config.yaml
hidden_act: "squared_relu"
norm_eps: 1e-05
rope_fraction: 0.5
bias: "all"
tie_word_embeddings: false
extras: ["local attention windows", "gated attention", "value embeddings", "hashed n-gram embeddings", "a smear gate", "an embedding shortcut", "learned residual scales", "LayerScale"]
init: "orth"
init_std_qkv: 0.0607
init_std_o: 0.0152
final_lr_fraction: 0.02
Each number is 128 + 32 x the weight over its row's rms, rounded and kept within 0 to 255. Layers, rows and columns count from 0. Numbers have three digits each. The size before them is the row's rms in percent of the matrix's.

# up: layer 3 MLP up, 384x96, rms 0.282, rows 303-371, columns 0-95
# down: layer 3 MLP down (transposed), 384x96, rms 0.266, rows 303-371, columns 0-95
up303 094:120104110158158144122144211129147071108150082129098175137154077079178104115119094108126142120162133125173139160090160121103148135103134098108088119054129096180085084117116101079141153117134144196109117143142098160095168094083164167107105151118104163118174143122138157139072122115156220177
down303 096:105148133054245123135115069125092184118130108115169073120126127095104143161122111125093116093065188093106153138135169132146138148150118167141168154145099122095176141102132132145114168174146125123148149102113137130184107161119151088150146093085124129089133091187143147118164131123072050090
up304 094:163148137127075108132078132097108153112115095125136107114130152121142141141119072135125141185100149155095099133133132162102112153142079124189104164117173132182103181135091174166144136068131104122071129136179109188094141112159180200098085141140162148130157132035086158174074177128105096132
down304 093:089139161110069179140099139159139186148103126105124140162093127139147145093153104077124145152133146172097156133096134117135098149076089156055095120078097060094114161129088139136138140130117132106084093070148128148138110059101138158109176089162192131160110153159120081112221170129097101114
up305 100:137132144118135178182094124125147135107086114111118187146197134090108076097107132117109145178111164114200154116121171175157126133188111125152123145087068156176174121147127129206109083113155138130191155178158140116150109114155121100159096169083114132129136134138074140196098085188125096132
down305 105:110111101143119162134146098169117081107096096039196104184109102132067170137190131146126200132120098159148151129160132107083126164144165176141128118119061123077156135142197091122118058137164168104113126108144114139121119079120095160140099128112091145173171176096093145117161092124147109138
up306 106:095150167122058154221123166143177160136098147133169100174174140148091120169075125132134112178153161139168111177159136121086105106077195160152172197121106133147089120147103102157169119122180156132124083151092170108172155175121136121130138125131141110074146128083153102126136169134093167118
down306 098:155162179131138065123093149156159199151165141143173144151128105131128159144117203104087094107108180134138144106110085134144139008155106149140135161126154124104136106081137064156081114135117102144116125100113142132102148069128117064164091089064124183138102180124131134172161119115128129128
up307 111:095111157169124164111094087121211098143150104139106149183102148156103172106142141144190133154077148137114086132144158157117124134169170119182134139104168144170125170091095130096149156113098118118122075174150106102089136139111138213067124166142142078074112146150140142088145123026116127121
down307 109:154133167098128154101119119121159097102118066122082098144073116088132199152167085157090168155106167143171080145135120135132128120132198109128112098122096102158189065095108157130148144139145126140142117107188174199132157103092165173130129163128107069110142181111108109074145070157155172101
up308 104:066137093133099193130140187172173095158127149144122140156174168122108106106111117155145102162143155085200138104090131094190190139136150098108125127098097146170110057144115136121072143170143121130097120152172123114168147144152158090082084140173134148138076093052131125103130182114161139174
down308 103:125139087148155099167134216153168148127127132106109120151097169177107089102122173137120064125134141103164086096124113166103126077124049201118123172102128113198086083177149108140145123142151140143110108123109124121038133140155096097136151109109109182156187123111097171079099131108110097140
up309 089:162119119035117129170165159137107127132134070071103193163077132161133119087150143085118118218108171092161101115145151123165109150078129098122172141126103228103147104154139135113124093129168177124123169148127113148117142158098181134112143103179167149144174129142154084135084101116135110141
down309 087:082151103128202205119147117101141146097148139145167111090150123051101148157094134152081131115145172172124155150119133146133154217142156098154094135156085104114117169123127101121102123116120087160120168110135125110103124155132115068069125078110069045153126144069102105098176125174099135137
up310 106:190175134101129127117114069103101069127113085151118111151102097093145151156114130149156205140121117204132090155072131090116186146148185129167116119146163108104179112149150122123082159108122136138058148134151095073190172115135125067127060123129138095109170122098163098164113120135077112109
down310 105:125168135121215124086162095088100119101162139132178082152104106090157191179200119125092126155134106171151092097131167138109156148166135128098171112132137077136167124157176090182153107042100132197136164139165116085115162111093120097126126128141069126174119151100156102120165129135139114111
up311 095:107141150120136212120075093185133143131131142116068159126138213141174147154125105107160125154168110119161077162145194088128178140144135159107140157090113167099129167187137162139133150111109124124164149144130118125130163127125179096098109236123191140144085143124120142132180116095090158090
down311 095:158128075158193106120143091125077104091123130142050132089116122122140143146131129094174119185087102171148137159141154127174121140057129140053100103085113129098096082144115194135106133131136180124177158119152139053146091118097122094161135120157112172148112095109064159211143111128126119123
up312 120:116198186100109113178148135132210127130117131175165146172141115140115096131038109159134113141158141078175124139111125129170127127128183156131150159172125140182077109146139186130114184112190131161119121096111163124145102169155158129101099134103132154108104147042154095108156184131173155111
down312 103:116160138102081074140126144149148167140156147119135117182093139146106183144109124133091000122150170148155115120106077142125098035185131171113132119120097124163123087103118097177091180126134124115128162105059095136104113140110126068115137138085117180115142164161113110142158154098139123171
up313 091:148062100097058093159120156129106064101099087109107101158168129116107145140101097129122112104159160113134160116150090113157190125131160081137171128115144160175082136117072119157137136136196127158167158159146183138130136150171115122177090131081067141105199057108115080141084134141113132083
down313 093:150163129186206142101123133113133079175140109167132153146123187146171134140147149134129213180128063089120114161158158124130120110124102118113127142187120116075109140130167111092093065122123155111110123112109091101166122100102137101158168111164196056146078172187090161100156098140151142134
up314 097:092108172101125141148109180076196127135102093122128135104120090136088082098052111115143150087112171146159126130135137190120160113189157113137191128132147120109074132163122121104145169143121041160082122143235095166154110156149084106121115088118182131100108088106123116121096145107142128143
down314 097:132100157108227123135115126157103083142106110119152171151101138143147116116155132128137160131099168086128080127108067038102101078083094107120156104051094143136144128128117131148106094100111203135132152142106124123170076079158169153149115136190069085117140166130145108102172090174124144159
up315 090:116143094105139145101107161060132121165168100090166121124126118072191108108132103164142125092131173105132156181180137078092175122154155093143130152154161148125089125087124091139106137115142151161112161188143028129147144158094097163177104111094156045105133159098136153146143166150154168183
down315 090:117142179120183157143117137193098162121079131180135147158143093197051109116160172074129149101121180104151148131115135151156154093104102146127140205095103095081096113122150123126171164140123093114151085132165175122150101084130187087089117104152095154107117080143109117134154086069087140090
up316 097:175195139129136069133065104116136157158168157182073138153132149118163092108097126084172118132119120167154157102176135121112112183117171111156114128103166120141153109173087128146136136063134108166140064103196129161203112132126134170159147186128146101129078116126148155118157147113136217123
down316 098:117138111135111110109122091166138137115151179148170162127069154149092110160106146194161136125175154133151146173135090129119099159142136131159124048120142129114178121126131025148123113074106133109153187148192134158116069152122117159218116092111098144207134150132173114095146109132101094111
up317 083:143062119096123092175098167132192205111135092083129104141112145137132098083150124095131088112164134177158130115179116073136169077084094156127107147170132145194104161165127166117105157101166103101102130132146166140136164078070095163175147152082188135142151108140101074134106131153133172104
down317 082:078141132105175088052120072167106101123124189151140122139092096112116169154139078160120155123121097110146167044143103125128139041109157137086145134158147119132143142146187144115144135174121145157131049151074102120135053128156127125124116116123071093075160149129184115155113100108111085120
up318 100:129152136105136121108112071148134142166080149177102148131141097080164088148156138050128177110167084145107109099148183046156123103131086150151078185146136145115157166135158152136159075121132090127148075124129084133120094084183108087154114153077165069079136114149166117113144151171140160172
down318 103:121144100093149132122097122103099064148135081076147120120137110122075174147157130164085165175175017154138098110145160176107103110079125121146144112146146135148108155065151153089126151155153180135177164110179139118144154127108093104162169087085184135131109091087148138145060134081110137143
up319 103:130163177165121161108124151091189097104132135150097194135136166049140115110170101145108151171127149173113116174126165082102105099085159180129170168064093125117136141100157173161132095101104130109132108154219151151129148105128165084063095141101123165125091148096145119133070145150158141090
down319 102:124177125121139146039101144113118108155154113146118107149139137114125062155146126153145079148147127157082145212197115137112114102141072147120133095134153107143161139139100150160141165115140128213089138142098134172093133061114148033115132186126097164156117105145107137047100139134129163100
up320 094:130115123129148153171119096119107138100156094186122133154190199129097114109111092132141148143093141158086145129135135077177110151119110102130079160147099150171146116119130146159102193145098041192150069139149112180122202091160134100108121153071176144138155136077149120082171141130178127084
down320 098:138169114136232154139106107126114110098140099099119077120138128064111131130143105187134098160110112133097079126177152112104151175131120176091124119126125169152127131125161058199174151121104066107117136157109145125100194108097095058064093138141173137132184170093133143125148116123176133106
up321 103:106118142123066154115080142107187147115138104135087150223141127094126166100148086119120160172091139160135178137130118130165151188152095115175156150158191117144090184186090137063116133085136095091104122152105141107175199097147135193132129079135123173144125137072103119129130107135105121154
down321 097:100148149133067114169105152064138087137113134131085080088084135123139168107130113101208098142168109171064146152106072175139158151115116143111088214131106100131198116140095142145122138160110091138100147097115164133141137113061119199116162094131166120108176165142136160153148163121136092083
up322 099:168108100083117102110103121126162108166101115200083116121130100070087154118053103125121155085099091120152075112140127088138161176148178118128142145114115148144180110092111136063184176090152093091087139126136142104125140166131170133078131117095129078080159117108199079132101132128077164171
down322 099:156112124202187104109177072113115128114118185132117215108081089071128136211127209121079101161127080097125137143137121137054157087147080103134128089112128134151143125156142094129142146135160078167122146131149156104126145123124151132057144154144115136103166109124060137124142152159151149134
up323 125:116186070073085117136124131108136091146164098126154132157146137097125072147048085166182120100140101168163105128119122122175161130108165170099131199134103135151079115115111151122109190178179143149101108124144106114202145156123194126107163128067100106132141120066165099150175127157143145142
down323 112:131138100099043105105119149153153145134179175116128108136106134134068136107127049096131069125164148123136119140150052135151094080131137166100086134116092090177151100082106134158142155137166121107079121116054082104122147115132101085072091147087122186151166145088121159157147180149111145079
up324 086:159141126146112101130108087116135136165197137139055169176106190121127144123098146111201162134149087170116141137071160166161117107195167079166125116122109168112131079156083098095127164115136182158059087183121153112184121149115148150136153155153148169120086130151188092165123132113130107116
down324 093:152102161133134113092090074105066133160098154098118112089116141131089184184159122105156173122103089114095129108116084160108119114175151136135154101141134109116111085151157016146096145170101074120090163130133173098094066101081143111135085169072110134152158156134195147122125097144105162152
up325 101:171107180147141155154083102085170076137124168140141143162138120101121196088133122120078162163157129158172140088132142095133147107115149181103203139146034131169159141168143160110082165115124184097136097070109122158089160103113161127128133135085081112116119131115152117182138096082093176157
down325 105:154068164130185127086115170121140144093106165147144098137118128150136166051141117086151179133092165147146095103129108113091149097129160190091163115199095107123137097117150097128103194134163141152157119128101141178032120132127146098103103086136085084085133165097149133180137092118119067100
up326 107:060147140070102188192140126162140121112099144114051125167125096095115104146127134056189147143146134158129130115150189099138132170146126084162104140101163162132111113141141186122111120113091127146126148146093122086167141130179098144156145206138133116073065111132116109069064115150090126174
down326 111:108146157101105147102129141131193132089211175111125093170159151131085125149149100071182085108114100126103103125177157115054109103142078136157095118111090149130160076141089105134141139073128157095154153128098148113064125095177097131146146128155162111079087083144134103083100112149072070095
up327 092:142152112055133159137184123087137117133169094099131103102133133106142155122123117119130095115140140121168101180130146146110142143071193161136157123169121172138089150106114125119133167154163156101035155114142090134189140110093193124190098080106092134045077081114139077172146139139117109178
down327 093:159113119142164126133130161132128141093107127141121132167119108133165096156165114136111101096120095133123197121145220125090138122157134105131149149128141085146141047067112147153120138110061148180205110204083158158091114103134060109121149171186149127186173138077133147081094139118131159108
up328 103:164147129162081118138111107125110156097062093177158139170138157154135108164126147136100204118138148048146081089122136166155109130151158102170121143124141133085147159138174180080193117085203163144122043095159139116133091089112128094136151130147138152137152098147139099103092121113052142101
down328 103:214108135099147096107141165184097195131125108107119156100151147129142079127120235132164205137161097127141150109104150104135162100148176075126125128134145130127124085106091133122095083141140193164116074144140106150130072132106127150139183114148170177178094145146163139161128115085107085120
up329 113:151125119096072119145149124112140134124187113132142158142111150143130162175115097101130082146156122134169136163138121133154121145167199160147084125109166156159147103133086218115181135112114170159119050172110133187135113101110188126107083183125075156045098143129160108169127134165150159183
down329 111:144073093111100164157172104159107154192194165125157047119089146170160111137142136111140167043136096137153159096138040132125141143087142112128112059116142095128157113097111165122141130105133155139132150143085101089213141177152114146122144158106146130140166138122126083109135111167067130097
up330 096:135152113100156123079139085139169069163110146124173124171139167113115096134164078097122127117092109142139138080073177090163151180133110091120099183124135192127081132102154121123199084113158081100123157154136090074129120144162155136187156124108135083110142178058152096187133106125076154117
down330 098:150105152117153089129136186093088193103123072135132110094171138180194129158117121118084142187156111084101146221163137096099128074130126132174127147153057080115100088094137213094130063130165145128169097114092123120117087122091110135125122125174125146106161105138106144119103127115142103120
up331 109:141190130141104162119078075127159132156134095183120109149113174082164097097138121107182148166133133144169158138109199141107099164137126144123097090123140175077113181135161132112099109114110111118069114166133089070180135171104200130123144126156173120142100066102128100200155125102099186163
down331 116:117104158113115130113078109092103147071153188126129118143108117138127178129053130128172121098073129118148153133063165076128113154184127080150097114102175098182190121118135045167124183142142083121105159138083106110112046142079142103139117176117095096146107148096128168103137152109131148092
up332 090:169128099116138146144088188074128101130127058081071120117093110090129121147151126113138132108092160160144138141149118069123136113174151133164165112116181141168171158115111082077130100114111171116150124144113042096165148128097128133097078141131134091123172150045152090187126194139160088174
down332 089:039131109128133158144195088178158136174131186168157095135114172149146094112116132113111056120133223163101107092117145152091124128143107125101116199153134128143077101162171074116152114149122102136112127134103193101093129126169147120114127110123128180129093086109062102113138077118119176138
up333 099:108122126162104048106125115140178119165136099138171214208141175166092152121136122127128142174066127107137139155103134061135099131109131093108149152152164127095135157127085119136176150093089058099137106114119089150147150102163121109130079095141154232135136131155098083101107103157120165125
down333 096:075078106196083184182160119084105103139132060095125148124110134154122077104053144109142102098158118122131160183136107144137157085103104166113105172119108101130113131100143202127131138138099161175124107115169114121132172104120086180186193162135156112171130104177089146163113119161096156108
up334 105:088130107100130101154063126131133095125048074189108098113094127062154131073056183086141088121133119147135142101134196121121156158117106143124115163136166145161194169139141119165120097152183092097097139106099121174125140072115121176129103135109157102129131075094100146096071149088153145141
down334 100:093072095148145111182102152161112113140096128146103131125111137114117117173149138127127125117126064159152097133132141152117170150114135155097217080144128130153134103085134017109133134197154141067070182082110123173164127153153143189102122097120120106127086099155149066121117088069101136113
up335 098:172196139099173166116095079132170173146120114172181196130168202111155103142140102116158160178069128112126093100092219106143124114139100129091104157097162133072149137122158130104121097106103150095089109138118068155146123107111100133107102168177180115119094127111125141170178101112116123163
down335 096:166115139085158093169135180147107101133098126046130087161154118134079105130100120096096145091169113123173124128174095136146191135098173123132109174139083117192088056123113137127100127195145155137161079138162141158149097155085076103172152124105091178140188111165116114134079139090154113112
up336 098:136171100139084158100119128073168097133043143123095155156093145105070123138124119136169110169118105120107134081092172113065172137092142082127062147121152195117158115130097124166155128149090126031184127102143134162152081105138157197162090138117080131096144164144123133111096136139098121128
down336 099:079124154148067137145119140097132106152078138099112134117127158099152089138209104135083129116122132129190131143119083133065104159082099102140187074123101126148117088070154151088108111169087135095094145122183208168106169065110105170148106117117109048097152141166103110104115122138134115151
up337 102:099119122107124192106143114114110093149098108121104095131130141132157091098122120082180197093143171167136176141154132168143159133130168111158105144158125121216145152146096109109134122155108089169143092128189107227138102098106110137127125120133170098141189069146064038123143104155111111148
down337 103:126159115128175128134062193141137119117129107134087176151119146133149099141212163130133084044156175071145116111096140131093126067128123087046150142156135137119107080094155138174185132139193138142169109134134126113102116096152161061131164172154119170116138152113126132116129140059165129133
up338 104:078129119150119101123092123130167118182100095173090216154166173151097131125104150134119137171092119092174150139140145128151092087139131131120113202126154105067175147145137180041130100131136101109161080103188101169190153142114115151134123172161197206123133097125131126114124126121119152134
down338 098:145111142149109104113121136103142230110145100097103114104131088145116133153123235141099151167088099194129119181128114145108123067107096123132103135107058142058110154186084160132132121127149184139136141131151141188116108127157141189105134161137182138143150127100096124174137100148122068164
up339 099:088184099089123136116123203140135099195115138114176098093210092106143108184108126153120156195126166119091104126151087094155167150094123153160080131155081122142170123148090153151143099141129080120171101121057138150149099117117174126160168141134119114103133086114105125215102112172149104146
down339 104:095142044119103131143165183122111133138118088086129161124118121104116172129131141107155139183134160153106164112147057147116162174116097117200067081146082139097116118183142086112161113117124100106100170101054132127139111103124114137038159111159119083147054149096138117152135071135149121155
up340 097:135148197106140184148148105104122072186117120127167105098129161022134154081100084119111152132089121108097100115160134156183181097069175177141135128112121176112180123123129149162090132130139153083179124194155170118144158130130145095093134105104177114108094133139067139111109109091095108139
down340 103:068108111126093161125162135112105041188123089143154087132104137092115161125171093139097174131142119165099128135144153109132132199127133097153099090182145087138071163119164000114173149140105139128164122144153115086126158117137197108149105098102144121146122152160132125102107107166096129116
up341 100:179179189102163150107105122175144112118143127146142214156136100111086146112101127087103164122141101162170137111103170127122128139098091136113165159091161118121093177151133100073089170130181145083178078164138164151109146104121130093095091119162128113114125094109095141078126113079086217184
down341 104:147144125170240118179124118125126102091143112128187141126104123151126110116134112150138148114088138126081094168150163134126055115173118188113160144137178092121154167160113000193116164108132133139157119147134126136150119083141139092168114174120131124108096128175093135142128102120137083101
up342 091:108143139111127154183134187056185127137129110180098112135157163116149084112124191084123134101113120138134132204152123089139110106088143145148137165020211083126160111113159140065133129120175161148165086160184126205151156129157125156144129141162125123118104124110122163132147137144140152136
down342 094:109149129165186123095097153134136241127126163134169088125093151149078135154162174139096130162098096121130189133107129121143108039157105123097114094115141174069103174155119127109119146138120130155124156125072110159133127130176085156112109118164160121150101073056077126184111155121124126177
up343 092:143125104183104156161129088146116143128117119129060091158147135071123159145143096120133146123088141167232155076138191182159103187123144152142103088104135127204125129135109137053096114106168103130141138134102113110133110149086167081117033137125133169134114128114166106147128089154136175149
down343 096:104118101127203063168147124144162138120175150125091147117163141142149106116166228129161116144153076153073128126101156098114160125151092155145159205073131131126086108077139137164214115076130083169079173106111124119140096100133130130116133119138158090145116175096119172122169146119152116152
up344 099:062121129083096102129175104123160151148088162143130156148131215095129131171112152130115190108129182114085114080081101109115145181129143099185118158169187120107097174166120129125165170133092093107109104076119107118147167127142107149122127110143130097031116075113161102149162091163118105170
down344 099:080109128115086094142120104159120139078103153085134135134087126162136100129094219133175095099152117105129095076134123105203155105017107121094098097108144064106127173146194131132132144081134107119141137124130145105038157118163106149107165148110170116142116131087130136176156095153131142106
up345 090:148159104070147175156145141099180084136192152155094183128094161052112155057111076113157128152157141160091075140143128128117113151112163110133209122151161117093089167112156103102080131160148144153103137124131153105118160102134156158092104103124133108084102057104149147142134059078112163117
down345 092:142105122179255162071090133148091100112130097117124087112184128122132111138178128127088076175099109106100157130117097151179113074126117127153127117146101111103163139155166105159176121082117134113161132129106093174106144115101146098144125154168139186112125114055060164116091160125116124141
up346 094:116131126114121176123128116104131133117108084134086165138163151154108103094075082109128134167110118113147084190109148194114178184141204118112078135146110179127100168223133086138093158097127145095195146147118125118146120119201098140140099129146079144128148092110118156141148138190084146062
down346 104:081151082144152141129130126120067131133193138126141161116118119181100173104166144128115145120182096179114158159082072178138149169113167109153116136111120141083168170156131059138088130092170167067115145093138122092112198121166122186159113144110149127125149131154101159121158044084100148083
up347 098:131125089181128186097124172132178074149122093090098144166157131104173157010076111115133094109165119144198130111079132078120123147121152113161157099050086148119083100128149108133146167118121148137110119168123106118123161104134136095154091098108132147122171114084184104124115160093121145187
down347 094:145121128080120089119130100139100185079087143176130110075096146127096108158152081130117169149085132106083113146230155171166143083088108159178162137214156129133103088137135133133105085096107130124159150103076163126123073094088130115121160163102136130106112104167084106160148113165088118073
up348 110:159131153119133126167145147113120110161128077118127125135126148124147136163124158126143168157158167132116047154143133151114142178147161123156119105065074149188140084191108096128160174120177131150154075143155097140144155148130172123128105158121052137113099078065134203160046155165117163179
down348 106:146123134065118081177167104082157114152087109071141128102108095163155138126139133090081154104142158161158119086120092109109146094147123065158125075115126135146153084145119039082140064201148102117103116113121092150145135128106093111096204080107134173142138148196131143138187162129112108150
up349 099:137125138105120146160103149082149123136184112164085167111148132118139126160141152126174124107151145137153219158168100120152148126156115126112152127091182134132132073137164155119051159052185127152155091104087126080157140195207156135126106137123105128088097093117158128111137200052116137112
down349 100:128132132142120088171097105122088111101108126140110159049093154101124130069145189164134096107158181119106128125082083134108134002063068101110149132122127134100122179160103164096131065133112102130135121125133138162136122115162129133130102158149133131124148131116083067049141126103169142180
up350 103:176152131125089110113116096106218106083128108174171151148130179134115110083122125106135182178134143117095155082099151118090093210128127097127137199109149148093113120129175149128096082111173194143169098155194101092121149185101136176121150105157104155096154146159091168163122112126155121130
down350 109:091150152117155129075168097091093137092126085219160079122121145142098100126091176132078187123105132171156134151094169117147102162066089136139088097127189133102096161090166128141083106136123127120158178132144134080081084187081141093108142075137125128168134125116096121064113141148120119174
up351 094:108146106100139120086142126184159169149186147106154112151123160076221118104094158085173095107186146100168098180184130100155205123140120140195154135091105107120158118174155091142129124168111132112077136088123139182112156176093133114181141099097128131111123128137163080095149090141156151097
down351 095:133088119142100136136127110145083124127125078149117158140146097190064032096165148115121140102065068112077159084083115164095134053197142148136113133170155168101131121129121146104143109082122127155169141182102133124158167084154157130078129152139135149122152090115203108123126110065117114141
up352 092:161124142120085152124112133138133148189115144136175161143152108134141122138112145108136108145039162181091121139109136052124084103159176129152165128123155123151176147079143140065125148115099155107177120067186149177131106150202110107130154146112098098110123118124153137123161191080121179219
down352 093:165128142135017088128123103198090140101114133142174126113130146171106150118128206138110076169108050103118136106119172161123101071130150142144141182106160096080124148089132106108146108163108123108097130127140127114158084121150102130179093130107126149185145146216134171113142133138083171153
up353 097:150157119064103164188132132105094075116152068109100122123132128120154120103096134105137145098112159154086149136062108106121146118127144131136112108094107130098044110147101119091139145138083102114094133066101083108167152170067139120138127107118203098114132095128177023129048119167137145126
down353 094:099111103119170130070150113203149102090090189188088110156104153089131133134117135095123143138061139118192129132191193157087091141166111081150120127129083122141177122124112164169109151107136159134159155196182161149077145106156094140049130122133079132171131126112155119163162131122121145125
up354 090:176137143130108165129072100165136165131113101098105165134137162100174122125148081075161097148115169081194095085166154142092096080114157130127083136118161129098163128137103148130130137104113149079110079127155046119115118126093157112142152164180231122095120115113179118081155133078075154111
down354 094:191108127100145083114128142116087094110067081120148108154134116160087166133090027110165134085196176152131146118145107103126138128146133108162157138179144134174108118121107117098141134152125142176146098096134118154090095112084096155091167090081048142057185101106152141112117121093164096100
up355 094:135136125113108128182070136140237154137115124073169140142107148114194080106098144129172128092160124159193108133135120123117134103193179135140138120146148179173102137163169148121122144132106149125129140114137057102121182119104103141108104114128161175118095149130157061109159147058169195134
down355 092:105054080092181120167120114138125187115112099148169077112048136165101152152159080110132047129124218137116123092120130116122095061146113145129155048131121097158112091109123155143127142125082130142152167112111100176125092123111158130094157116148152143144105129159156111145081093141126072175
up356 091:113083082111106111210134125112090136145177076113132111156117131105119070144084112046107137129134158102153104148141127142198172080110125112163085062113147178158079133112081093049093141124158092168092147154156122130179156120118133178123126155106132181115155108096121125127142130144072169153
down356 096:121121148125165119052155137090159178144082187132099173149139159096122159134151184139184176081119057140128154126110147122099073122205139173172157192091095154129167092171147083167153152146139163175100105120158127125099110128123171104156122100145156063150171102148126094118113129121160122122
up357 101:151126111128167190112095095111136140168041121133155144147114128083125126117101101057199172116129121136174124110091177063197172116144121138107106113137141157108143103164134117137074109124139106122143133134101192116078069144076148132137145141076184096076169095128080137117180107098169145121
down357 107:114073122127191206126119211087135122114160095098145140131111129185155134163159205092144150124166104116128155178144105128144130147149143138172128134189129140103119122126148047103174158137109175171116061147096104137139089090073127111176160102155181155097173108137129113131107148115143171154
up358 089:083096139166132087196123196106125085143154151096131148154135139160109170083163120124143085179156136116131115143151206164198153171118139122119143164126151139073088151194130187127159116153118048089139116082125105167138153141134150143189137153135081167126157126090143174116144085145102090129
down358 093:117094121132044185153128166075136151095141166109149097137084142152191138103087110119193072185163172124158171190133143119158120115109081189096143186116141126100143157126128139121128108198120108078102122113161130110187133123100118116124105120099047140096116136133108155154109130174080100137
up359 089:145134158161119091103142172148126092211138058096102143120140151123201105089139108042124124132111114149170164106116170092109147149208083147115146099139129157146180133154077100075123131056140096117147088138103114103170110189089124137088166134116170124141116136104126168147129119108102096181
down359 092:126123099152127156152147104089178110131135161119127099132093105075143180132124129160135160133115106138164077112114147140110074180123142159093099109121092140098052084112119053117075099228080161123119155087111104110176145119133166142128167115154113154111135147137131181173182122089039137102
up360 090:079126098148097161179088129120107149097207149064117098097111152117057118082085103128143142162169159103121116122086178153185090152129133105120194139137118132154126080173057113075150128162143111147165092123147132132103167117127121193134159147119091141070186097097119183091137100110129133129
down360 099:114086116136123126159103155122137098091155127154086113152075132149115133076108094120178210070156157140121126179107131134129166189180145083169167164157158156121126162191132047135180121126208117117116077099142128140141137172104180131165116099144114110099137095112175180167137129121122083113
up361 107:178156161147092096180134142044155154139178114102112122130140123131084136092102086127131094116132187102112175074177124104118158114156139076113094115121173185154115159112164119052150140133168108140140105153126177117143115145116175155138116194079071124075098064140138081123120138106155171162
down361 100:088189132129158089077154097145091156085111147135141139100133137088107090105131140115114067088158089154141075148113157100128076049093086128140122129175123129138123139100088172169143157138090112117179206122152077098171104138099158089099161091143089136078078122058120110114150117102158134172
up362 097:161123097141126117137130130097085154144093098115132132131120187105156096164131139156113194116103193125144173104123125132121145191134113103120164116169108101169184144134167119081140211121145162122153127219095146117091137103113103134138125152077113172089168072118180053112112173177183096133
down362 097:093129089132193164133126161115163139100137148152155118080089090152159179163158126176121127088147179138174137155090172144110125165115061166106130112220114018150144110112166088109170120142113123111118160144119117113121149135142135132163142149057150118103175182130154112090132112152155083094
up363 102:099125118124144144109138175151113154133073148101170117156147132077163155179119103038114152094058145148152149137068117116188175154143167141115130104126118131134142104149106099098152175094097151101139101101110153155108103022135143116095131178121145117050106128117094134126146127129215177126
down363 100:113085105103131211218118137104157156124104137091120230116109157164126120123089217143079109148145090102102120154153109118149155138132127096129127118114134136149132127127103032138157100115102131107127118123181091086203118162111111125143109115153128160143182089128138153121071169171127112105
up364 103:112133120082088177124171095132138135143042149148182191168127105124125135119109136147154082190125121127119104171123124084129118164124158169173114135112156192148197167129111201075135092106144123149078120101090126119165109187163159135142058165078120178145140146112131116161129150155127163167
down364 098:119111131136000122112161160158147189097091054109112125135082114154119151113128173159156077166152032140119107139161113131106102111108154175156125115065112108123099135113093117150120100116121131131109177093135103120122093151160108137179176149139167170162154153149123184133100141092148159121
up365 089:134074108110156120154104088081133131125126076091100121156109143111184170134086146150154168138123091131110116076138118133201090106208122113075093243171178124100108107126125147146112105135177153145219086143113130104127143125149105099120100130118084154123154079108158154150092150144158136124
down365 091:186102151118229077121128120105156137104109106081136124154081134144097068146123178132110171158112038098122185099129116146090152097152068124069090185106121131110202151144129141112131103117126165091160115153162134152117115137133073119172185136077157120130104153132116140159106139155142093103
up366 100:115117134084120155203176050139165137137171145102141133132138121101108103092121129135145208134130148198149136150127117090160167134104146105133148135123149172183167124136102144108148081104108159050163118103125091109135120158160151128059163147109174142140104108168177057116113128199085163092
down366 092:141087171055114120165152097164129137063185217147172176124108118112117087093139148100155172107108149164053150136142120125136135116163119101089097096159123126179124097076116135082143102141059158090116128130074140093109106177166118131082136162126118138185160134159185156132150155151133107140
up367 093:162129100085132152125150090123184151145151142135104113180115145166078121149154134124096130169154125130133095093086171056196116203107123134142105185137127170118104126115162090118100174121124072160134114112118119130188105123201100175161139139125172158113094048140166117078163069092119134102
down367 097:082138154113135139101121129146088114089110143147110041157161103184153116129128141143106089147185172164110030163112130097110147163103120098129058122170155058151156138100194097169137163119125132108111119139112085122142105152173049150119111107108184106083156142121116136138128079122169113169
up368 102:117131129154143178158108160164143082104080106084093128132136147104145127143088120112083137148152140147142102125107087139086124140159187115223133113108181113125066084136107121165162166095163185177086120158143134122161182091111108133059073104095146170107132095089130089142077154141058155133
down368 101:167148077111243136131169106142124113136156085145133155135121140123185085152129111136079135149092170183092126083146106132111137127143194170115154112174136114128143142090081082121102133149119102099136166100112068131107089093139105072169162120156135135159189116122118068142109154143206143081
up369 119:158113136144127087151119145055110158119052132071136107128170172147107105120065105102157098191129168066110137082091125155137147108129119116143130143079183161159106102164107192118130164145132120122120134165165159172157166093131194196140175131138140136095154064116124110178117096098121111084
down369 111:193138157097153090108053232120148180121080177108173111133134090167111136119146115115111124116085120058111100100112159155095183080149111112106157143126103074114137115109130113106171127155102109126080097161093181155142099114067138140099161119163115125071159133134141168138164150141148121066
up370 102:188115189126082150163143073101105061122091168177082177117191146118157109117153169150145131112095145141144027108197122089123146171134137122144113110148165158144155147190092145133117171124148123066113114141130121143155161184154159144104138182094128124136117156099139116127100080139164104085
down370 105:145123132175125132149098191121099116070199122134112138089104133099144089117099094150109097054137135201137125135161119090113119102120136092099133117147167119130198101139130151088113093132104110089082107148164094087156160106128155155092146168166112189122124187127089153129166034115160129197
up371 089:165091057089153155100149131134113161139122051165137101141131086106155085142145063079150147100147151127167115155152127142149157132131210091150073117125088127138114138153151143123112150109138159143072076149138118126186128150108107202141128152097083105153190100085189103130163168111068150099
down371 088:186133144128148173109093122121167125146146173104083125143134125112099157105142122115092079117158159134068135118105118153133106066129139099070201166162181135118148064136139111125142172125144102123127157124071164116053160053099101051138122101095162118141082111170134116050104129156093101125